config.toml
n_layer = 8
d_model = 192
n_head = 3
n_kv_head = 3
head_dim = 64
d_mlp = 512
vocab_size = 8192
activation = "swiglu"
norm = "rmsnorm"
norm_place = "out"
norm_eps = 1e-06
positions = "rope"
rope_base = 10000.0
rope_fraction = 1.0
qk_norm = true
attn_scale = 0.125
bias = "none"
tie_embeddings = false
parallel_block = false
init = "uniform"
init_std_qkv = 0.0318
init_std_o = 0.00794
init_std_up = 0.0318
init_std_down = 0.00486
init_out_by_depth = true
optimizer = "soap_variant"
lr = 0.00619
beta1 = 0.95
beta2 = 0.99
weight_decay = 0.032
lr_head = 0.00921
warmup_steps = 60
schedule = "wsd"
decay_fraction = 0.938
decay_shape = "sqrt"
final_lr_fraction = 0.0
batch_tokens = 65536
seq_len = 512
doc_mask = true
z_loss = 1e-05
train_tokens = 241600000
steps = 3687
dataset = "wikipedia_en"
Each number is 200 + 30 x the weight over its row's rms, rounded and kept within 0 to 999. Layers, rows and columns count from 0. The size before them is the row's rms in percent of the matrix's.

# q: layer 2 attention query, 192x192, rms 0.141, rows 107-127, columns 128-191
# k: layer 2 attention key, 192x192, rms 0.136, rows 107-127, columns 128-191
# v: layer 2 attention value, 192x192, rms 0.126, rows 64-67, columns 128-191
# o: layer 2 attention output (transposed), 192x192, rms 0.106, rows 64-66, columns 128-191
q107,097,214,182,187,253,176,217,246,109,211,176,237,205,232,241,224,219,141,221,258,194,186,158,143,155,203,170,210,187,178,177,193,197,226,201,240,214,127,236,190,206,199,186,177,171,215,209,175,211,200,222,152,217,166,177,200,185,234,168,183,205,236,235,177,187
k107,121,153,212,227,187,227,208,234,182,231,224,239,224,153,231,185,230,201,203,197,171,225,194,173,233,206,168,264,208,158,138,190,220,209,174,184,166,175,173,206,209,186,167,137,207,175,257,241,236,183,239,210,175,178,165,186,176,192,151,216,196,180,179,210,194
q108,099,167,147,216,164,177,186,240,179,170,273,161,188,238,180,220,220,182,191,204,238,160,238,205,179,252,205,267,187,197,180,280,228,175,216,155,189,160,217,198,177,178,175,179,220,186,172,264,241,234,214,193,253,188,223,194,196,210,169,167,215,197,152,176,135
k108,107,175,202,206,183,266,218,173,222,198,259,188,151,236,175,234,219,200,214,196,212,237,220,221,239,179,200,228,221,169,192,225,191,178,188,195,250,145,160,164,185,190,161,155,226,179,187,196,207,194,233,215,202,228,217,192,187,220,167,215,179,153,185,193,197
q109,104,158,154,236,207,251,185,204,145,167,225,238,198,188,227,192,195,169,207,233,144,233,199,229,171,171,155,182,196,246,214,190,176,174,161,201,223,171,205,212,286,266,185,173,190,228,149,188,190,241,178,171,204,220,172,179,177,210,188,144,150,250,126,164,168
k109,104,219,161,225,196,153,207,207,173,159,145,254,199,207,206,188,178,225,159,180,159,205,185,190,183,197,209,247,225,226,188,195,167,175,217,227,193,270,199,156,177,186,204,161,139,197,173,152,210,174,185,172,226,253,175,216,187,179,193,235,199,149,214,147,208
q110,101,197,266,200,216,197,199,187,210,143,213,172,232,161,188,192,226,193,187,111,177,194,181,170,232,220,192,210,238,132,173,204,189,222,224,173,188,203,190,187,215,229,210,252,222,180,181,230,194,181,220,213,177,192,226,168,231,183,218,220,151,179,203,199,186
k110,109,206,219,205,174,174,183,177,211,214,220,168,162,206,200,173,180,163,121,197,212,199,207,242,220,151,198,213,202,186,178,163,203,224,214,173,218,227,194,165,200,203,186,214,197,198,174,213,179,194,224,215,244,204,125,222,232,233,203,247,154,178,194,195,164
q111,110,120,232,225,187,206,167,256,237,154,174,188,185,198,247,231,169,234,200,210,176,223,197,189,262,199,181,226,197,165,194,216,170,197,228,192,220,196,178,180,218,155,222,209,166,317,220,203,203,217,207,222,214,165,193,197,207,186,212,246,175,200,208,220,128
k111,117,216,216,201,213,153,205,224,222,192,236,208,198,195,191,240,215,236,200,194,207,185,213,254,175,233,204,206,209,128,229,206,202,187,229,206,182,138,223,161,169,165,181,188,204,218,184,183,196,224,225,167,180,228,147,249,249,186,208,150,225,157,185,189,200
q112,110,233,231,177,237,213,195,196,213,253,169,203,203,191,217,227,213,224,183,159,171,178,207,140,210,214,219,157,225,180,206,194,181,233,215,186,209,280,202,236,193,238,181,214,218,195,236,185,218,176,186,191,184,184,173,178,206,163,158,196,228,198,198,201,228
k112,114,201,211,255,180,159,164,240,193,230,206,180,130,195,219,206,182,203,172,231,209,250,237,212,193,118,182,236,177,232,191,212,206,188,267,219,210,177,184,222,209,188,199,238,202,173,233,194,222,193,224,214,134,169,184,143,200,171,155,190,207,210,257,193,194
q113,104,209,209,159,196,262,198,193,250,163,205,241,238,200,238,163,196,188,169,167,222,179,217,195,181,264,254,245,207,193,186,199,204,256,178,157,178,156,216,218,182,201,246,219,208,199,200,191,196,243,232,200,242,218,158,178,184,117,169,239,195,189,236,209,177
k113,112,151,185,188,205,240,166,180,174,247,266,246,235,172,158,267,200,219,234,217,210,188,188,226,217,238,178,151,268,156,229,211,189,215,176,193,185,145,196,177,169,218,184,200,204,223,238,194,187,237,227,221,253,208,248,188,206,249,189,218,161,178,172,225,188
q114,102,166,240,196,241,262,211,233,148,214,166,174,171,156,236,149,223,214,203,184,143,254,156,245,231,207,182,177,222,207,193,136,202,200,173,216,149,224,188,235,169,264,220,195,194,217,229,180,172,172,261,190,241,219,245,168,176,243,203,176,168,179,199,244,167
k114,095,183,193,193,204,186,170,222,223,219,200,203,157,193,200,237,204,205,184,197,160,201,205,226,200,159,235,220,167,232,146,207,191,169,187,147,218,223,213,157,198,201,162,195,173,166,188,180,229,181,225,169,146,242,199,190,187,215,169,231,245,155,211,206,235
q115,112,194,262,205,163,210,197,188,189,260,175,151,188,224,146,137,185,173,213,242,224,232,163,229,240,195,253,176,178,188,180,236,223,239,125,161,199,150,196,227,207,182,203,169,175,205,259,203,163,169,237,233,220,203,179,175,195,219,178,175,205,198,162,181,171
k115,119,185,236,219,201,191,213,237,238,190,185,220,189,157,219,205,220,199,169,140,163,185,221,234,252,219,206,175,153,162,253,178,192,257,205,177,169,189,226,188,193,164,145,212,219,164,203,224,206,201,154,231,223,178,182,201,192,214,185,226,158,201,202,192,175
q116,105,178,180,219,176,145,224,215,213,233,172,202,157,262,166,226,209,176,249,242,232,180,182,226,219,179,252,173,224,251,250,160,229,248,163,216,208,190,209,224,155,149,152,167,162,164,233,171,205,177,174,178,221,209,158,186,161,206,224,184,160,184,221,160,194
k116,113,190,189,210,256,207,252,211,149,224,221,189,252,158,204,188,226,166,243,168,187,171,198,151,199,188,177,176,192,237,218,182,237,161,203,197,217,211,202,200,163,199,227,224,225,178,191,185,151,200,168,201,184,154,174,229,166,211,187,209,214,216,244,191,207
q117,110,174,151,212,203,199,166,161,305,182,173,222,158,153,199,206,229,197,173,209,171,172,251,155,176,190,241,143,175,225,187,209,220,182,176,258,193,224,261,219,180,189,219,173,196,180,156,222,198,245,189,172,209,153,167,224,215,234,198,153,207,221,191,174,259
k117,115,164,176,234,141,248,225,198,201,140,196,153,171,184,212,180,218,183,208,223,240,232,202,181,242,156,145,263,206,200,181,157,230,187,161,248,165,183,185,236,204,201,178,206,155,194,198,184,222,143,240,182,164,215,193,164,211,180,224,167,230,176,221,177,165
q118,107,198,173,252,237,186,135,245,223,201,206,247,271,175,245,202,158,166,191,180,177,200,213,201,201,208,176,180,156,215,231,193,171,211,186,162,176,197,182,198,184,197,186,257,215,210,190,212,255,172,231,181,218,221,158,211,193,159,178,216,179,206,234,206,214
k118,109,225,228,150,238,237,229,204,145,199,154,221,189,164,207,186,219,243,179,197,179,190,156,221,181,226,191,223,213,174,136,191,183,204,230,188,209,230,213,171,152,242,189,225,205,213,198,151,213,201,147,154,175,229,258,216,217,191,256,215,206,228,233,168,219
q119,100,247,240,152,190,193,220,199,184,222,214,229,167,214,174,227,182,215,229,193,174,157,209,245,170,229,226,162,230,221,192,213,195,202,118,212,195,244,152,175,129,184,213,207,227,151,236,214,200,170,188,211,110,158,222,210,137,226,196,167,188,183,240,190,252
k119,116,199,204,222,245,218,219,190,124,189,226,190,255,201,177,212,193,182,208,225,216,222,165,180,184,159,166,162,182,237,235,230,190,143,227,239,261,216,250,203,242,223,226,215,241,203,203,202,213,224,153,206,208,184,186,199,202,166,199,213,240,254,174,215,194
q120,107,182,206,218,194,181,257,174,228,236,203,214,180,163,206,214,170,204,285,212,229,184,204,226,146,210,262,184,224,208,185,206,170,213,184,256,237,123,201,247,180,213,192,171,197,196,262,182,233,212,231,193,198,198,181,150,225,199,196,242,213,206,172,227,176
k120,117,188,214,198,230,219,192,134,229,193,153,189,171,179,201,183,215,246,215,218,174,196,169,224,227,174,209,220,146,273,188,238,172,184,177,202,162,174,230,214,156,243,213,247,213,219,209,192,202,220,153,139,220,179,204,186,172,148,220,134,237,191,136,171,145
q121,097,196,237,170,219,235,202,142,215,190,187,193,185,183,237,164,202,213,174,168,190,248,247,279,192,202,172,193,186,227,189,204,215,205,172,200,225,178,200,232,193,204,243,234,174,160,195,217,189,187,188,175,210,177,189,183,162,220,207,206,229,214,198,163,236
k121,100,148,175,155,216,194,195,204,229,165,221,211,233,205,181,198,138,246,146,188,196,164,251,225,213,224,154,226,204,166,184,192,210,197,194,193,186,188,185,215,231,189,205,207,220,234,215,193,200,167,238,184,278,208,164,218,195,197,194,242,205,171,250,168,199
q122,092,227,214,219,212,220,148,166,223,213,195,210,184,175,195,161,228,213,182,205,230,199,178,240,245,123,179,185,235,212,193,151,192,228,224,212,189,248,176,224,163,208,173,219,203,226,190,195,158,229,217,226,263,235,179,179,185,214,214,170,209,160,177,241,169
k122,096,244,179,222,214,119,173,178,198,218,161,221,166,221,181,210,161,170,212,231,165,225,194,196,196,211,268,153,161,274,217,190,165,199,163,203,185,209,234,225,169,238,244,190,171,220,152,209,175,194,186,236,163,249,212,173,206,208,217,191,199,187,272,209,224
q123,110,217,188,215,163,197,170,206,214,203,161,219,169,226,199,198,222,226,176,235,162,248,126,167,150,219,226,200,170,216,159,179,185,210,239,225,153,208,258,180,211,198,220,177,206,190,191,167,181,187,149,224,192,203,179,191,173,165,191,194,232,163,201,210,251
k123,119,196,195,200,201,252,242,233,200,203,243,231,198,195,253,192,200,146,180,244,183,197,195,146,177,155,151,202,203,227,211,145,208,182,209,189,210,176,186,200,183,163,196,188,203,152,203,211,217,168,259,178,221,171,119,186,196,196,170,233,199,144,207,204,201
q124,099,203,191,168,214,210,197,188,167,190,220,208,212,197,208,215,218,167,223,137,196,176,230,195,145,239,223,192,191,189,177,190,208,169,184,214,159,177,256,196,220,209,210,210,222,176,155,191,157,229,166,213,152,218,199,215,210,176,146,196,223,250,238,155,221
k124,109,149,143,228,143,257,206,192,152,203,176,193,233,158,194,172,199,113,207,178,214,174,196,179,269,193,190,214,253,234,188,138,211,184,167,192,187,192,171,150,252,216,178,208,201,164,246,131,173,212,228,182,176,183,246,184,240,217,223,218,198,210,192,199,193
q125,104,249,172,213,150,229,172,210,191,189,204,169,193,174,212,158,239,227,232,194,236,242,196,178,203,225,196,166,240,164,190,178,164,201,187,165,154,221,162,143,192,228,197,186,180,246,172,192,192,215,265,216,200,234,264,188,165,226,192,228,198,204,175,249,234
k125,106,199,216,196,187,156,182,166,222,154,174,257,137,278,207,254,167,190,206,195,182,192,230,224,223,219,234,227,202,201,146,192,181,191,220,199,198,201,255,215,135,248,189,152,224,188,247,217,258,217,209,210,219,212,224,194,212,172,248,226,196,151,153,263,175
q126,102,219,228,140,194,208,191,227,177,150,206,234,199,177,213,195,210,201,222,199,172,239,203,256,267,231,194,202,199,197,158,175,194,215,206,183,183,195,203,254,255,203,258,212,175,215,212,180,224,135,202,265,208,216,193,162,284,274,224,232,211,209,223,157,174
k126,105,248,198,215,194,244,160,194,176,180,205,241,224,235,212,181,222,239,176,169,190,251,229,237,214,203,243,204,173,177,170,161,230,219,226,180,205,221,230,227,230,149,211,243,148,169,207,209,197,235,226,208,202,145,169,215,209,218,236,222,207,154,200,214,198
q127,090,204,254,160,236,210,216,139,193,213,213,198,205,215,182,226,254,208,178,180,205,185,202,198,177,223,174,215,227,129,300,188,213,157,214,258,173,194,189,197,186,180,155,194,217,197,233,195,180,260,189,208,217,182,191,211,180,177,199,202,172,201,199,260,142
k127,093,188,193,155,170,157,208,191,250,227,160,157,185,185,176,187,154,225,204,166,246,163,172,211,154,209,174,164,194,180,237,228,233,177,202,182,240,188,173,196,182,209,182,203,208,231,195,203,227,197,168,198,168,283,221,216,197,187,205,191,187,265,179,196,216
v64,105,200,220,206,237,160,127,210,139,225,277,187,166,174,196,243,218,217,212,254,219,210,216,169,198,201,207,216,188,237,174,236,273,203,223,220,174,203,246,202,188,213,206,177,237,207,260,249,138,163,228,190,202,246,219,178,197,159,190,216,178,245,185,175,201
o64,109,201,173,226,178,198,216,179,225,177,187,148,203,201,227,215,219,246,154,170,234,219,183,148,148,202,185,223,220,185,185,233,207,226,221,218,272,139,209,221,172,203,171,190,241,206,252,142,257,246,197,167,184,183,228,151,179,208,151,246,197,216,209,225,227
v65,090,177,200,193,192,176,182,209,201,219,249,184,185,199,252,211,208,176,203,170,188,204,240,195,200,186,196,237,161,178,185,184,234,235,184,200,228,138,212,216,194,207,174,201,192,175,254,184,233,233,158,167,228,189,220,186,229,186,179,248,178,193,185,189,272
o65,095,171,229,185,233,223,189,197,177,249,215,200,157,176,193,183,214,227,164,194,204,183,177,190,177,239,210,244,143,173,183,165,211,180,266,172,195,189,177,190,202,199,171,255,142,162,206,180,256,202,211,247,242,226,233,228,230,216,224,237,208,192,166,134,207
v66,096,204,173,192,202,219,223,208,152,223,201,204,228,198,262,224,241,218,273,160,214,185,239,237,204,180,222,184,225,210,216,207,191,169,248,217,225,214,176,182,191,169,239,241,243,205,154,190,204,214,187,150,205,193,256,178,159,258,180,228,165,209,236,168,207
o66,101,184,152,208,184,195,186,198,158,175,177,198,181,202,230,217,229,191,214,173,229,214,212,237,202,207,144,188,230,233,177,146,242,219,219,198,233,202,152,245,155,224,221,281,223,223,212,178,169,180,165,182,210,227,253,206,132,209,188,245,217,222,177,249,237
v67,095,202,194,250,180,233,237,199,224,204,218,162,162,225,153,224,148,273,166,163,223,176,226,189,199,169,181,239,207,218,201,174,222,221,212,220,142,170,174,225,156,223,209,156,166,187,153,220,228,257,184,230,182,187,186,153,205,204,193,192,214,208,169,269,233